Part of a small language model's weights.
Architecture: learned positions, tied embeddings.
Each number is 50 + 12 x the weight over the matrix's rms, rounded and kept within 0 to 99. Layers, rows and columns count from 0.

# layer 3 MLP down, 512x2048, rms 0.041, rows 171-225, columns 1664-1791
51 26 42 40 56 37 50 21 52 48 49 46 32 22 52 58 44 57 52 38 63 44 56 72 48 61 47 68 35 38 61 49 57 51 52 51 58 29 52 52 62 50 39 58 61 33 58 59 53 34 52 22 61 50 43 49 40 53 56 50 24 61 44 53 51 49 52 56 12 23 43 38 64 36 49 61 35 47 59 66 62 67 48 41 28 34 34 43 60 36 69 41 27 50 41 42 46 55 60 51 52 47 38 51 12 54 45 50 47 38 56 67 38 51 59 47 61 59 58 51 52 42 64 38 36 71 39 45
48 52 65 23 58 54 62 50 42 42 49 56 27 49 60 34 54 46 63 52 27 51 50 62 76 66 52 28 47 50 81 52 56 52 48 42 37 50 23 78 34 57 52 69 66 44 57 63 45 54 50 42 45 47 49 35 52 48 62 48 56 66 45 54 62 83 48 63 34 45 54 43 38 65 28 55 59 57 56 46 44 60 55 55 37 33 50 40 61 33 67 52 42 31 31 49 62 44 47 49 58 51 66 45 34 55 51 65 57 58 52 52 48 55 43 60 54 50 49 45 64 50 58 60 65 50 41 52
49 33 43 43 67 49 40 32 66 47 63 55 55 55 50 70 44 44 46 65 51 46 57 38 20 60 48 64 39 56 42 43 50 35 40 60 43 45 49 64 62 61 56 47 67 80 61 61 64 44 42 55 49 58 58 59 37 53 40 56 46 54 68 45 57 39 45 70 35 36 47 38 60 62 47 36 51 67 45 54 56 73 56 57 11 37 79 49 38 53 54 50 76 43 50 32 65 54 44 45 60 21 41 36 30 39 39 48 24 29 49 64 62 36 57 53 59 44 62 38 49 40 50 43 47 46 49 67
42 26 67 86 33 39 36 51 45 61 33 61 60 53 51 36 67 56 53 70 57 30 63 63 49 34 37 20 45 48 60 69 50 74 45 50 37 41 58 54 44 37 42 52 48 36 44 38 41 52 55 51 73 49 54 63 40 55 55 48 42 66 49 39 39 56 57 45 57 62 39 39 32 37 51 73 69 68 58 50 68 33 66 50 46 42 34 54 49 55 53 63 49 33 42 38 62 60 34 42 43 57 44 67 39 63 37 59 51 53 58 43 42 58 31 50 78 36 59 42 48 50 43 47 58 43 66 49
51 56 61 77 71 54 63 27 60 43 39 54 42 58 53 61 57 59 63 30 32 67 43 48 59 22 56 32 22 41 55 39 61 44 57 35 50 41 57 44 51 70 52 48 56 54 36 62 46 56 56 46 76 64 45 49 50 55 57 48 60 40 45 31 60 49 49 46 40 40 64 52 51 81 56 50 61 52 60 33 40 46 54 21 57 53 71 62 33 65 51 48 39 40 49 54 50 51 43 68 56 45 46 31 62 46 69 47 61 43 53 51 34 50 59 64 65 63 47 53 62 47 20 47 42 46 26 36
38 43 50 48 69 44 33 47 77 37 41 56 38 71 39 43 57 48 75 67 57 52 63 54 56 30 68 59 48 33 35 58 63 36 32 49 56 68 59 44 64 37 42 56 41 52 58 41 39 23 31 51 72 62 46 45 61 49 49 39 33 39 59 54 50 56 43 43 50 56 54 46 64 64 46 68 45 81 33 27 53 27 28 55 37 51 56 57 54 33 71 41 31 37 54 23 60 34 45 26 32 50 46 43 51 75 57 49 42 19 46 46 37 52 42 31 66 52 56 49 64 59 45 51 42 43 29 52
32 66 67 46 49 47 44 56 68 49 47 46 59 69 51 49 62 37 35 36 53 74 27 39 51 33 41 60 52 70 61 51 29 53 60 45 47 63 54 49 36 68 35 36 57 51 37 47 44 55 25 29 42 62 51 50 32 67 41 33 49 38 63 54 39 45 57 35 30 51 56 66 44 48 44 31 34 56 63 60 56 51 40 45 44 41 64 38 35 36 62 36 54 57 39 34 56 47 56 52 29 65 40 31 50 44 63 42 44 71 64 63 53 53 54 40 43 33 26 40 52 61 40 52 62 39 60 66
34 57 27 58 54 37 88 63 39 65 48 46 62 53 71 56 68 43 60 50 47 35 43 55 51 32 45 49 52 65 67 29 63 19 50 33 64 32 69 32 51 51 53 64 44 47 54 27 65 42 58 56 33 51 69 73 57 73 33 58 43 58 40 31 36 42 54 55 46 72 69 51 56 50 40 33 60 44 44 44 48 60 57 51 38 38 70 43 46 19 45 54 42 34 77 42 44 54 46 65 42 39 45 45 56 46 51 64 45 58 17 62 53 64 52 45 51 66 56 62 57 41 43 27 51 41 12 50
43 55 36 65 31 48 34 23 41 44 41 65 56 54 32 48 52 70 29 52 67 38 47 38 65 28 59 59 66 48 62 75 49 54 59 49 66 47 58 28 44 60 50 43 43 57 55 32 62 71 47 77 57 41 50 41 65 28 48 51 56 54 56 56 44 43 38 33 51 61 43 35 46 63 49 60 49 63 65 52 34 40 41 44 42 69 40 36 69 18 52 47 33 67 49 30 49 45 48 64 67 49 50 47 67 60 65 51 48 78 59 43 56 53 48 54 43 54 64 51 41 51 36 40 68 62 50 55
60 56 59 65 75 51 35 42 49 40 39 54 65 61 37 43 47 53 59 32 46 59 31 36 45 51 36 59 51 31 61 51 51 53 38 44 24 54 73 58 52 58 35 68 45 46 50 64 58 42 30 50 45 48 66 54 54 63 14 44 45 56 44 44 52 51 55 59 62 74 51 61 43 62 30 33 70 31 50 37 55 42 44 44 47 45 45 67 54 43 65 53 61 56 36 48 57 44 80 39 56 48 26 49 54 74 67 46 63 52 44 46 55 70 58 44 64 49 48 34 37 62 49 50 49 56 51 42
68 40 46 13 44 47 24 44 69 56 64 64 53 53 33 57 82 37 42 48 42 56 28 36 48 29 49 48 45 51 46 56 60 54 64 39 59 51 47 64 59 47 68 64 51 58 39 30 61 59 51 33 52 33 47 44 52 55 62 58 62 51 62 74 64 38 73 46 61 66 48 52 58 58 44 30 46 69 48 44 61 49 49 50 54 56 46 48 65 56 24 77 37 52 60 42 40 45 54 50 54 66 54 59 54 60 49 56 29 68 71 42 34 56 37 45 42 47 56 59 26 57 35 48 59 41 43 54
46 53 49 39 59 64 50 49 59 49 67 51 24 29 56 45 51 59 28 52 46 72 51 30 52 38 52 75 23 58 45 61 22 47 70 60 51 60 51 53 52 58 76 43 43 40 47 49 52 50 49 54 57 60 36 72 43 48 52 51 55 55 28 56 42 53 51 52 42 41 45 51 48 64 58 34 64 55 30 52 58 42 52 41 30 40 52 45 69 55 31 47 39 47 52 64 50 36 53 33 51 72 51 40 59 54 62 57 40 49 48 54 43 55 41 62 67 59 59 38 63 43 53 32 48 36 59 50
61 43 50 51 81 57 48 42 58 59 48 24 40 68 55 51 61 41 77 53 46 41 69 57 63 45 41 35 66 64 51 52 59 74 36 52 74 49 66 56 44 54 72 39 37 41 70 65 48 44 46 39 55 50 57 43 58 46 58 68 62 43 42 41 24 41 63 31 68 57 36 43 48 65 55 41 50 53 46 36 51 77 48 49 44 69 38 45 52 44 54 46 28 45 61 60 59 42 39 38 50 55 53 55 45 58 45 53 53 49 67 53 47 64 65 40 56 56 58 45 51 68 53 45 67 67 34 46
44 28 39 61 40 44 32 76 41 52 27 38 40 50 55 26 68 60 54 72 42 36 23 77 60 37 58 46 58 45 62 43 61 32 80 48 67 48 26 29 73 22 41 49 55 34 63 58 49 48 48 74 44 54 51 44 44 51 56 55 15 61 38 64 34 49 46 38 39 40 56 48 39 69 69 74 65 50 56 68 67 71 78 48 52 61 64 63 36 33 53 37 43 31 53 39 55 47 55 63 56 49 47 58 47 47 51 38 48 27 32 60 51 48 38 54 49 50 48 42 46 50 51 47 62 50 47 47
48 48 71 63 70 45 65 52 50 35 48 59 50 51 49 44 60 77 48 64 43 46 52 37 57 35 52 38 53 64 66 59 70 59 56 63 63 63 62 24 53 64 38 49 58 56 32 47 41 50 54 46 55 66 53 46 47 36 55 40 57 56 38 47 45 52 76 70 78 25 84 49 38 35 44 55 32 11 40 54 58 25 53 39 44 64 37 62 84 55 77 50 59 46 30 59 53 42 45 49 33 34 54 67 42 43 45 39 54 48 51 32 34 51 56 56 56 53 45 35 76 44 35 39 67 41 42 58
54 67 55 43 44 58 36 33 35 46 56 57 55 36 41 53 54 74 39 47 74 61 47 43 52 68 32 50 46 40 40 41 44 44 50 57 48 65 47 36 63 36 64 37 54 19 32 48 59 53 53 49 40 34 48 50 63 58 67 65 31 37 46 57 45 60 43 57 47 38 47 67 48 44 46 46 52 53 34 56 68 46 49 51 47 42 39 50 41 65 61 53 44 35 43 42 40 47 33 56 48 73 41 51 46 65 42 71 51 51 44 61 34 73 43 70 34 38 34 64 58 45 37 45 44 63 35 58
65 79 41 59 65 61 54 40 50 33 64 62 49 56 46 52 74 53 68 44 64 69 39 48 45 38 42 46 56 40 50 51 64 65 39 37 67 30 50 56 51 60 61 40 43 56 48 43 45 38 65 54 23 48 54 38 42 43 63 47 52 50 21 43 52 47 76 34 61 45 48 47 50 45 31 56 52 31 60 57 41 55 38 53 59 68 25 40 63 43 68 55 77 55 34 64 49 66 39 53 55 57 62 52 34 55 52 54 45 62 51 37 39 54 52 46 52 43 46 58 37 49 51 37 65 50 43 56
54 56 43 36 52 43 52 57 71 41 54 49 56 51 34 57 57 44 51 36 49 53 66 54 42 33 52 56 55 45 55 46 34 58 35 50 35 55 43 47 84 51 37 53 35 11 55 45 56 42 59 55 54 54 63 40 65 62 30 43 80 35 50 68 53 38 61 44 46 70 66 51 44 37 64 36 70 52 51 56 49 49 60 49 53 52 53 36 22 47 54 67 24 55 59 29 32 45 49 56 52 65 62 43 58 62 37 38 31 08 39 41 59 69 45 69 49 41 53 62 42 57 44 49 52 64 52 72
65 56 55 41 30 64 57 48 49 56 54 42 41 69 45 44 45 55 27 39 59 44 47 60 65 71 63 49 63 50 81 50 50 45 28 40 46 63 54 27 60 33 26 48 52 52 69 48 36 55 35 27 59 39 60 36 51 61 43 57 57 48 24 58 36 33 50 51 72 34 45 36 67 26 43 50 15 41 64 47 48 44 78 50 58 49 61 49 40 48 47 34 45 71 50 65 45 51 69 59 32 61 69 78 49 42 59 66 39 50 62 43 53 38 35 46 46 38 36 62 45 80 64 51 51 49 49 42
30 31 55 35 44 42 45 25 39 53 36 51 44 56 53 29 65 30 56 29 55 58 42 51 60 89 46 55 54 37 56 84 29 59 69 40 36 60 65 34 70 64 38 70 35 43 42 52 46 34 64 39 41 40 54 60 29 68 41 62 44 47 31 63 53 57 57 62 53 63 66 39 57 58 52 52 42 47 28 43 45 53 35 46 52 61 52 58 23 45 26 36 44 54 35 54 30 48 32 50 71 59 56 13 64 53 69 62 72 67 38 34 65 42 56 33 61 54 34 49 42 68 53 60 85 73 68 54
37 59 75 38 48 35 66 54 25 68 55 73 56 44 28 50 57 57 39 46 63 28 41 65 36 46 55 50 72 49 67 52 32 52 65 69 39 74 53 49 41 47 26 36 39 43 52 47 55 34 36 63 46 42 39 59 37 34 56 63 62 53 47 50 52 78 47 46 69 50 33 54 44 41 56 52 53 31 49 34 34 67 62 56 58 66 55 61 56 54 56 52 43 55 40 50 35 40 69 65 56 24 59 67 60 57 52 62 37 32 32 43 58 72 45 43 59 31 49 55 42 57 41 47 66 57 29 58
50 46 44 72 49 56 32 58 36 46 69 48 35 41 30 47 45 40 57 52 58 43 37 39 48 68 44 59 53 60 70 51 60 60 53 63 59 38 52 52 45 39 45 35 59 46 52 61 40 38 48 51 43 54 44 51 30 36 70 54 53 48 52 35 43 20 56 26 57 48 48 31 77 53 41 49 48 32 40 50 67 55 58 60 68 74 50 56 70 43 45 74 52 43 54 43 49 37 48 52 59 59 55 46 41 58 59 59 43 54 55 43 41 62 58 38 50 50 39 45 64 43 30 44 43 54 29 38
31 59 44 57 40 45 72 49 56 57 65 64 38 45 51 46 37 40 59 35 48 55 48 33 48 36 68 60 41 39 51 73 48 52 56 62 31 47 62 33 47 39 49 61 42 78 58 47 68 57 44 53 48 33 52 58 35 41 48 61 55 36 70 45 51 56 32 62 43 75 38 47 36 51 38 49 44 58 42 45 41 48 31 43 67 58 46 68 34 48 44 50 58 40 40 65 58 65 76 52 48 34 49 47 18 41 45 48 55 54 73 42 45 52 44 80 44 44 51 35 58 45 43 36 52 50 44 74
36 43 44 53 56 32 63 48 44 50 65 40 53 57 39 64 53 32 29 52 45 54 38 34 69 37 62 69 51 34 54 45 68 47 46 63 71 46 55 36 22 46 43 54 51 43 61 34 72 52 44 49 56 51 17 54 58 79 39 51 47 56 37 53 45 53 48 69 65 33 58 45 67 66 39 64 32 92 31 42 16 51 40 54 66 56 68 58 50 49 44 50 39 49 62 48 50 48 64 65 52 38 59 43 61 39 48 36 47 87 42 46 46 28 65 29 56 57 41 54 39 39 59 51 49 63 43 47
42 46 67 65 51 72 47 55 44 80 67 61 49 63 57 15 51 36 44 50 55 59 32 48 34 62 53 43 42 42 47 44 50 73 31 52 47 47 47 42 52 54 50 40 54 22 50 50 70 55 42 40 47 61 29 48 38 38 54 48 32 47 51 34 56 53 52 35 24 40 71 53 35 53 47 44 54 64 71 37 54 47 48 52 66 52 47 30 35 51 41 41 39 72 28 50 71 27 37 49 57 25 22 54 22 58 57 56 80 33 46 65 39 60 52 57 42 62 39 37 44 44 31 55 52 64 72 43
36 50 46 45 43 45 66 35 59 41 46 51 41 49 65 43 43 52 45 41 52 50 57 36 34 59 56 46 53 50 56 32 44 45 70 37 37 56 58 36 42 26 64 56 47 38 59 40 42 54 42 46 47 63 35 52 51 46 62 48 56 36 38 26 58 37 50 62 57 43 52 54 47 76 52 54 35 54 56 44 52 54 44 33 29 37 47 58 35 38 27 51 52 60 51 32 28 73 23 60 51 66 66 41 73 60 35 57 28 59 48 55 70 49 36 50 54 64 59 34 53 63 49 47 55 42 45 49
48 55 54 41 55 56 65 65 60 60 68 45 58 39 44 69 50 68 24 35 55 50 66 51 61 45 45 42 58 42 54 34 56 52 50 55 36 44 57 40 80 40 60 38 43 60 54 49 49 42 34 30 51 34 68 61 62 54 58 41 38 48 43 40 33 59 47 62 61 25 32 63 56 40 51 69 56 58 63 69 40 28 47 55 44 23 63 20 48 44 56 56 76 43 41 58 42 53 72 49 29 56 64 23 64 59 43 42 45 48 51 58 49 53 36 53 71 51 60 53 63 48 59 71 39 39 53 61
54 54 58 48 72 45 59 61 40 37 70 46 42 42 49 39 47 55 57 39 34 69 47 57 39 67 45 46 60 48 51 72 76 54 62 63 31 49 58 48 50 49 32 15 71 36 42 70 64 46 61 44 64 43 26 61 38 57 58 52 50 26 57 47 55 31 32 37 55 51 64 41 43 75 44 50 55 47 43 71 55 36 43 47 31 54 60 58 44 71 79 45 57 56 53 35 48 65 50 52 36 35 37 62 55 56 35 56 56 49 64 50 63 42 44 82 51 43 44 60 32 64 55 45 58 29 44 49
54 62 56 48 50 47 48 71 65 31 36 30 65 54 62 38 45 49 49 56 44 35 36 43 34 66 42 54 31 58 61 43 67 50 60 51 36 38 44 29 60 34 64 74 53 78 57 45 43 59 35 57 34 44 42 51 71 48 56 37 68 52 71 53 59 45 24 18 72 39 47 63 64 74 34 64 43 70 58 44 70 37 47 55 29 45 53 52 41 59 44 63 41 58 60 56 57 72 69 39 39 58 36 38 53 50 30 44 41 51 79 68 59 43 37 70 41 57 53 55 57 43 49 56 34 35 59 48
42 41 57 60 32 26 54 57 38 59 39 52 51 52 40 54 56 49 72 56 47 53 32 45 50 32 49 49 45 56 65 74 55 49 43 56 46 35 37 68 48 43 36 41 51 54 67 65 43 65 40 52 43 24 58 46 44 20 55 43 57 48 58 54 43 38 54 44 62 36 52 37 63 22 57 59 46 49 36 39 25 67 63 43 43 47 54 68 50 40 50 57 54 47 58 51 38 51 84 74 44 63 51 59 50 48 51 41 52 47 60 41 47 72 82 51 64 72 55 25 30 56 47 54 51 73 38 34
51 56 30 60 68 58 39 30 41 50 67 49 48 45 46 52 48 44 31 61 31 72 53 34 40 41 45 59 48 48 52 54 58 59 57 52 49 51 51 57 27 53 44 50 36 47 62 31 63 33 60 48 64 49 61 64 28 62 56 61 44 25 59 48 48 47 57 49 69 61 69 43 54 43 42 41 51 37 62 57 61 50 63 39 37 70 31 55 37 42 43 52 57 59 50 57 22 34 53 60 59 53 53 52 31 39 39 47 36 69 60 65 40 42 51 46 42 40 49 35 49 54 82 40 47 20 52 54
56 48 41 39 63 56 57 49 38 24 40 40 49 55 12 50 50 57 57 44 55 58 58 46 57 43 42 46 57 52 57 61 43 58 26 47 32 52 63 49 43 33 43 31 53 51 48 36 44 47 40 54 64 39 45 53 71 28 52 51 45 63 45 57 64 62 54 57 52 28 50 41 16 72 71 65 73 58 35 53 44 45 36 49 58 64 73 45 54 53 44 73 52 47 45 45 62 39 37 58 55 39 54 36 57 63 50 68 42 53 47 45 55 62 56 26 54 62 63 43 57 51 65 42 45 57 48 54
57 42 74 29 47 62 45 61 33 34 48 79 54 51 41 39 38 60 58 67 40 32 31 39 42 69 74 62 46 26 33 40 63 47 42 46 47 43 59 38 42 56 28 71 48 73 58 60 39 28 40 54 43 59 36 51 43 37 53 23 41 59 68 58 57 61 36 61 41 59 42 49 34 61 48 65 72 35 56 27 70 61 28 56 58 52 47 59 62 41 57 56 47 43 50 42 38 49 49 36 70 58 46 59 39 51 24 46 28 46 59 52 41 62 38 46 54 53 66 39 55 56 50 50 34 51 34 51
28 64 72 46 50 47 46 47 36 40 61 43 51 57 58 80 58 48 40 50 45 51 52 45 50 66 40 34 35 40 44 34 71 55 45 46 53 28 48 44 58 43 54 47 43 65 41 55 63 45 41 45 44 41 49 35 69 27 61 61 32 37 54 61 41 47 42 47 45 46 52 50 46 26 55 61 60 53 68 67 46 45 50 51 52 53 46 35 40 51 71 36 78 43 45 35 46 63 55 55 37 58 68 42 54 63 33 46 05 61 51 40 35 56 54 52 52 49 60 52 54 41 59 66 51 48 48 44
40 46 55 70 39 55 69 68 45 60 59 58 53 50 44 73 42 55 48 84 55 71 57 27 50 26 64 45 33 67 39 48 34 50 50 61 67 56 45 64 51 41 67 44 45 54 50 53 57 44 31 59 49 62 47 59 34 62 46 56 53 28 54 43 54 62 53 41 70 49 43 46 41 43 65 49 52 70 33 49 39 47 57 38 56 55 45 35 58 32 80 35 61 64 48 54 58 46 74 40 53 34 52 51 42 48 31 38 56 59 48 56 83 49 52 57 45 65 59 32 29 51 48 38 49 59 50 43
45 39 47 56 65 48 50 70 38 57 62 74 63 43 44 45 58 40 50 41 31 45 80 63 60 51 47 49 71 32 54 39 54 42 62 48 40 39 43 51 41 38 49 42 38 64 70 52 65 46 56 50 51 45 48 65 67 65 43 54 62 32 52 37 51 41 51 35 78 40 39 47 51 33 62 46 46 56 30 45 47 48 35 48 51 39 29 50 34 48 51 58 60 38 36 27 56 60 76 33 54 31 67 49 57 46 59 38 43 50 65 56 48 48 50 40 54 48 44 53 30 37 59 60 43 61 49 67
57 27 67 43 53 71 56 46 60 47 41 30 41 37 48 51 37 32 33 38 45 39 49 52 41 53 40 52 52 41 64 48 47 44 66 43 40 56 67 28 24 43 61 17 55 54 54 38 55 62 69 35 57 41 14 45 45 54 19 41 51 50 45 48 67 59 41 63 71 35 47 70 49 26 56 52 59 34 63 51 48 61 54 41 44 51 54 46 61 59 36 47 54 47 51 44 55 56 40 29 42 56 47 57 59 66 34 45 65 16 67 39 56 38 62 49 69 47 26 67 59 75 29 49 54 76 46 42
56 46 49 46 64 60 36 65 48 54 45 55 64 59 69 67 40 43 20 36 36 29 60 56 69 55 54 47 66 39 66 23 78 53 62 42 58 47 45 60 37 61 40 25 68 52 56 53 55 51 41 62 43 49 58 53 46 41 61 45 38 49 65 46 34 66 64 39 74 59 49 43 61 40 65 66 62 49 75 39 40 41 40 60 54 59 46 53 60 61 56 49 34 42 39 62 42 77 43 53 56 58 48 62 50 42 44 71 71 46 43 36 53 56 57 48 45 46 64 46 76 52 35 46 43 64 44 48
50 63 50 42 47 47 59 35 41 48 29 61 32 62 41 65 50 79 55 43 51 58 35 37 58 47 57 47 41 74 44 31 59 46 55 48 46 51 28 34 58 35 58 39 50 69 49 61 60 60 51 48 47 59 41 51 61 26 45 45 60 43 50 60 60 58 69 58 21 36 56 55 49 47 46 23 25 22 26 62 52 53 58 52 89 29 34 39 58 46 34 50 44 65 38 54 45 65 60 73 50 58 69 73 47 32 59 54 58 55 20 55 53 22 47 48 41 43 40 46 68 68 46 40 44 31 46 25
63 32 55 31 51 48 67 48 22 61 41 64 70 34 65 62 17 46 39 57 49 42 40 56 33 70 67 68 32 40 26 39 46 68 57 37 59 54 55 40 56 41 52 39 48 46 54 41 71 40 46 39 59 51 27 31 52 60 56 57 68 52 44 49 83 38 64 48 72 60 48 47 34 47 62 61 56 69 36 27 44 50 79 35 56 29 47 63 48 49 59 60 44 52 59 39 53 30 59 45 53 41 53 52 55 57 50 54 63 54 63 60 47 44 40 38 50 46 52 61 52 49 54 33 60 66 49 57
43 33 58 11 39 47 65 67 50 44 47 37 40 54 23 48 60 49 54 66 33 34 54 54 52 52 60 60 39 70 47 45 42 61 75 44 47 61 55 67 39 50 35 57 62 66 33 50 56 44 60 29 35 29 48 56 59 40 68 51 62 47 43 41 45 41 20 41 55 41 86 45 56 41 54 52 69 62 38 55 61 51 37 51 44 55 62 54 43 56 34 52 54 61 68 29 50 47 52 45 68 75 37 31 54 48 50 45 51 71 65 40 54 69 48 52 44 48 46 46 51 44 32 66 46 63 46 48
65 60 51 47 52 42 36 63 49 40 51 47 57 38 48 52 46 64 28 49 55 66 39 23 58 58 59 53 45 53 45 50 48 40 50 55 65 38 65 57 35 62 51 45 59 40 66 34 75 46 38 42 60 68 61 44 45 62 66 56 62 50 47 42 99 81 52 37 56 36 46 38 55 43 61 22 44 32 67 43 29 48 40 50 69 57 45 56 47 47 63 61 70 50 42 51 65 56 44 48 50 27 61 32 43 40 41 55 37 42 46 56 45 34 63 62 56 59 35 49 57 41 43 48 39 43 27 45
37 68 39 47 48 41 61 39 58 68 68 41 47 52 52 66 57 55 52 58 41 49 49 46 39 56 57 52 28 56 58 61 47 37 24 55 39 70 55 72 44 25 54 57 60 25 51 64 55 50 67 55 61 26 34 39 58 53 52 62 40 67 57 43 58 25 62 31 42 61 65 58 38 53 53 40 66 52 52 50 53 48 70 51 60 32 72 60 32 44 54 67 38 51 27 49 63 55 56 50 53 43 39 54 52 61 66 27 67 43 46 55 43 24 49 54 66 62 48 72 63 38 52 52 67 33 47 51
29 58 25 66 22 57 31 30 40 55 56 56 55 55 42 69 57 26 66 63 41 41 60 43 28 39 27 34 34 43 45 66 50 57 62 58 59 59 43 36 27 66 54 16 45 45 56 65 44 40 44 38 43 70 43 37 67 48 51 65 46 38 42 73 61 51 38 46 36 29 52 51 54 54 62 74 41 61 36 43 51 21 46 55 41 63 63 41 60 65 40 51 53 34 50 56 59 44 43 35 39 50 41 50 62 44 32 48 63 52 47 58 67 55 42 43 55 63 53 44 33 42 46 25 59 49 45 46
65 65 60 61 32 17 50 58 41 50 47 42 74 34 39 41 40 31 31 61 49 58 33 46 67 66 49 44 52 76 78 31 49 60 49 53 49 49 36 50 63 51 41 35 53 37 50 53 44 28 39 57 65 52 50 30 47 54 50 76 45 41 58 58 30 30 39 46 44 40 37 25 39 46 42 59 40 41 39 60 49 48 60 54 58 68 57 42 51 63 36 37 56 50 47 62 55 43 43 51 43 86 29 51 81 68 47 40 51 48 55 29 35 77 46 59 48 39 40 48 25 69 41 35 69 34 53 59
52 69 53 56 47 49 48 58 69 51 73 35 52 42 45 66 53 45 47 62 56 50 51 17 49 28 38 60 52 65 60 61 62 54 34 30 44 31 47 41 66 38 43 74 45 51 51 41 54 49 47 50 31 61 55 52 52 60 42 55 43 65 64 37 65 54 52 39 56 33 57 40 45 56 56 37 52 34 64 33 43 59 58 51 65 66 55 46 46 35 44 62 38 56 60 66 55 26 22 52 40 45 50 35 39 66 53 65 53 45 61 62 70 60 37 53 57 54 60 50 58 54 49 55 33 36 32 53
50 47 43 64 41 34 61 35 51 32 34 54 30 40 53 70 41 33 37 36 72 47 56 44 30 51 69 42 60 52 38 39 46 62 62 21 37 37 56 34 57 68 51 60 66 68 42 46 58 40 43 36 66 29 63 53 56 38 15 53 49 34 66 49 46 48 52 25 47 59 57 39 42 52 41 44 50 53 37 61 70 40 52 57 59 47 61 59 42 70 38 48 44 51 44 77 45 60 46 42 58 38 42 65 59 50 40 22 61 68 58 45 36 68 70 45 59 56 43 54 56 60 36 47 43 55 65 36
37 67 65 38 35 27 43 45 68 47 24 59 50 34 41 43 31 47 52 57 45 47 49 49 59 40 68 46 44 61 49 43 46 25 74 59 58 49 36 47 44 55 33 43 74 47 46 66 37 48 62 49 53 61 43 70 45 49 56 47 68 58 42 41 36 36 49 30 16 43 45 71 46 48 53 56 56 51 54 50 37 58 64 55 50 76 53 01 54 53 71 54 64 44 37 21 70 50 53 45 71 49 52 41 53 38 50 45 54 50 50 49 34 75 42 51 55 30 43 51 53 55 33 35 21 43 46 43
49 52 48 62 53 47 36 48 28 45 45 63 33 53 35 65 19 50 50 55 42 45 54 47 46 56 36 74 50 35 39 51 74 53 48 48 62 41 62 48 25 53 54 35 52 51 41 20 63 38 53 54 68 75 40 62 45 40 46 25 40 58 53 58 33 67 64 47 51 49 37 54 33 31 45 46 39 39 61 60 37 54 33 52 75 53 46 40 48 48 65 30 52 55 36 65 57 51 50 39 63 65 39 57 36 64 44 40 49 52 62 40 46 53 52 25 51 44 53 55 55 43 48 68 47 66 57 43
36 55 49 54 56 30 48 52 65 51 48 54 44 68 50 54 69 37 56 75 53 47 39 40 45 40 62 49 44 60 38 58 41 50 49 59 47 48 48 43 55 31 54 53 57 67 36 50 64 50 44 39 43 54 41 45 63 49 38 52 35 49 44 46 49 59 43 38 56 48 48 66 47 64 51 57 42 36 81 49 27 48 42 52 55 40 61 41 41 67 66 53 41 47 50 49 50 68 38 50 41 64 39 41 20 63 53 32 54 53 53 52 68 27 24 55 59 54 33 40 61 60 48 42 63 59 33 69
60 55 43 27 58 54 52 52 55 44 73 43 52 42 58 60 55 61 63 74 35 19 64 47 63 32 43 45 52 36 24 48 87 78 66 27 76 69 69 38 68 56 50 38 54 68 40 58 44 59 52 51 64 53 47 40 45 84 33 66 60 46 70 48 75 58 66 45 44 60 51 62 57 43 68 47 47 58 57 47 36 42 46 67 64 46 28 57 39 59 55 43 54 44 57 33 30 51 54 46 31 35 61 60 50 44 53 32 55 58 47 46 60 31 53 53 50 33 34 56 54 60 74 44 49 37 58 45
61 60 35 51 49 32 48 40 38 34 50 43 68 31 59 54 57 27 15 61 57 53 37 25 40 52 43 51 51 54 49 48 54 42 77 40 60 44 49 42 57 37 79 54 20 45 63 62 60 57 46 41 49 52 50 58 40 36 53 50 40 45 39 45 42 35 51 50 44 23 46 40 55 50 47 54 45 43 50 53 52 46 71 62 41 46 59 50 32 52 42 65 46 54 45 39 58 44 32 57 50 65 41 43 48 52 48 57 46 76 52 37 71 48 45 65 48 65 33 56 38 62 32 37 47 35 50 50
79 64 48 42 44 66 38 57 39 57 66 38 29 65 45 48 47 45 35 54 59 65 53 50 46 52 46 68 52 44 49 26 33 59 41 44 57 67 33 52 54 51 57 29 51 37 59 56 26 45 65 48 37 60 41 49 36 50 48 57 65 53 42 59 43 54 47 57 47 52 73 59 37 48 43 42 33 40 56 53 44 45 51 48 38 44 44 74 46 71 51 65 56 67 48 46 60 47 40 71 75 46 71 46 40 43 57 58 59 32 48 49 42 59 25 75 67 53 44 49 38 44 40 28 48 56 40 40
55 60 38 39 35 37 40 25 53 34 64 44 70 26 73 45 42 70 82 70 47 45 30 63 41 55 45 49 40 64 37 52 48 52 55 44 21 41 45 62 47 56 39 62 40 45 41 50 29 44 47 32 55 31 60 65 64 69 50 42 40 49 40 77 34 28 60 80 39 67 41 49 55 51 47 43 49 59 42 55 43 41 51 38 53 29 39 66 55 45 57 54 70 54 45 50 39 48 57 35 41 58 62 42 52 51 55 49 29 43 41 62 42 40 72 55 43 54 64 57 27 65 31 65 75 67 52 35
62 49 35 60 49 41 54 62 40 33 50 56 60 45 66 57 54 63 43 54 21 41 44 43 51 46 58 51 50 60 47 39 50 55 66 45 62 71 41 36 37 48 61 55 58 87 55 66 56 68 54 50 56 65 58 51 58 63 30 45 39 66 46 60 41 50 40 32 46 48 71 27 61 45 41 54 46 45 36 47 38 58 45 51 42 45 58 35 41 56 24 51 33 62 57 56 74 46 66 59 32 73 37 61 41 13 62 41 56 46 68 55 69 49 38 55 59 57 58 47 69 60 39 66 57 40 44 50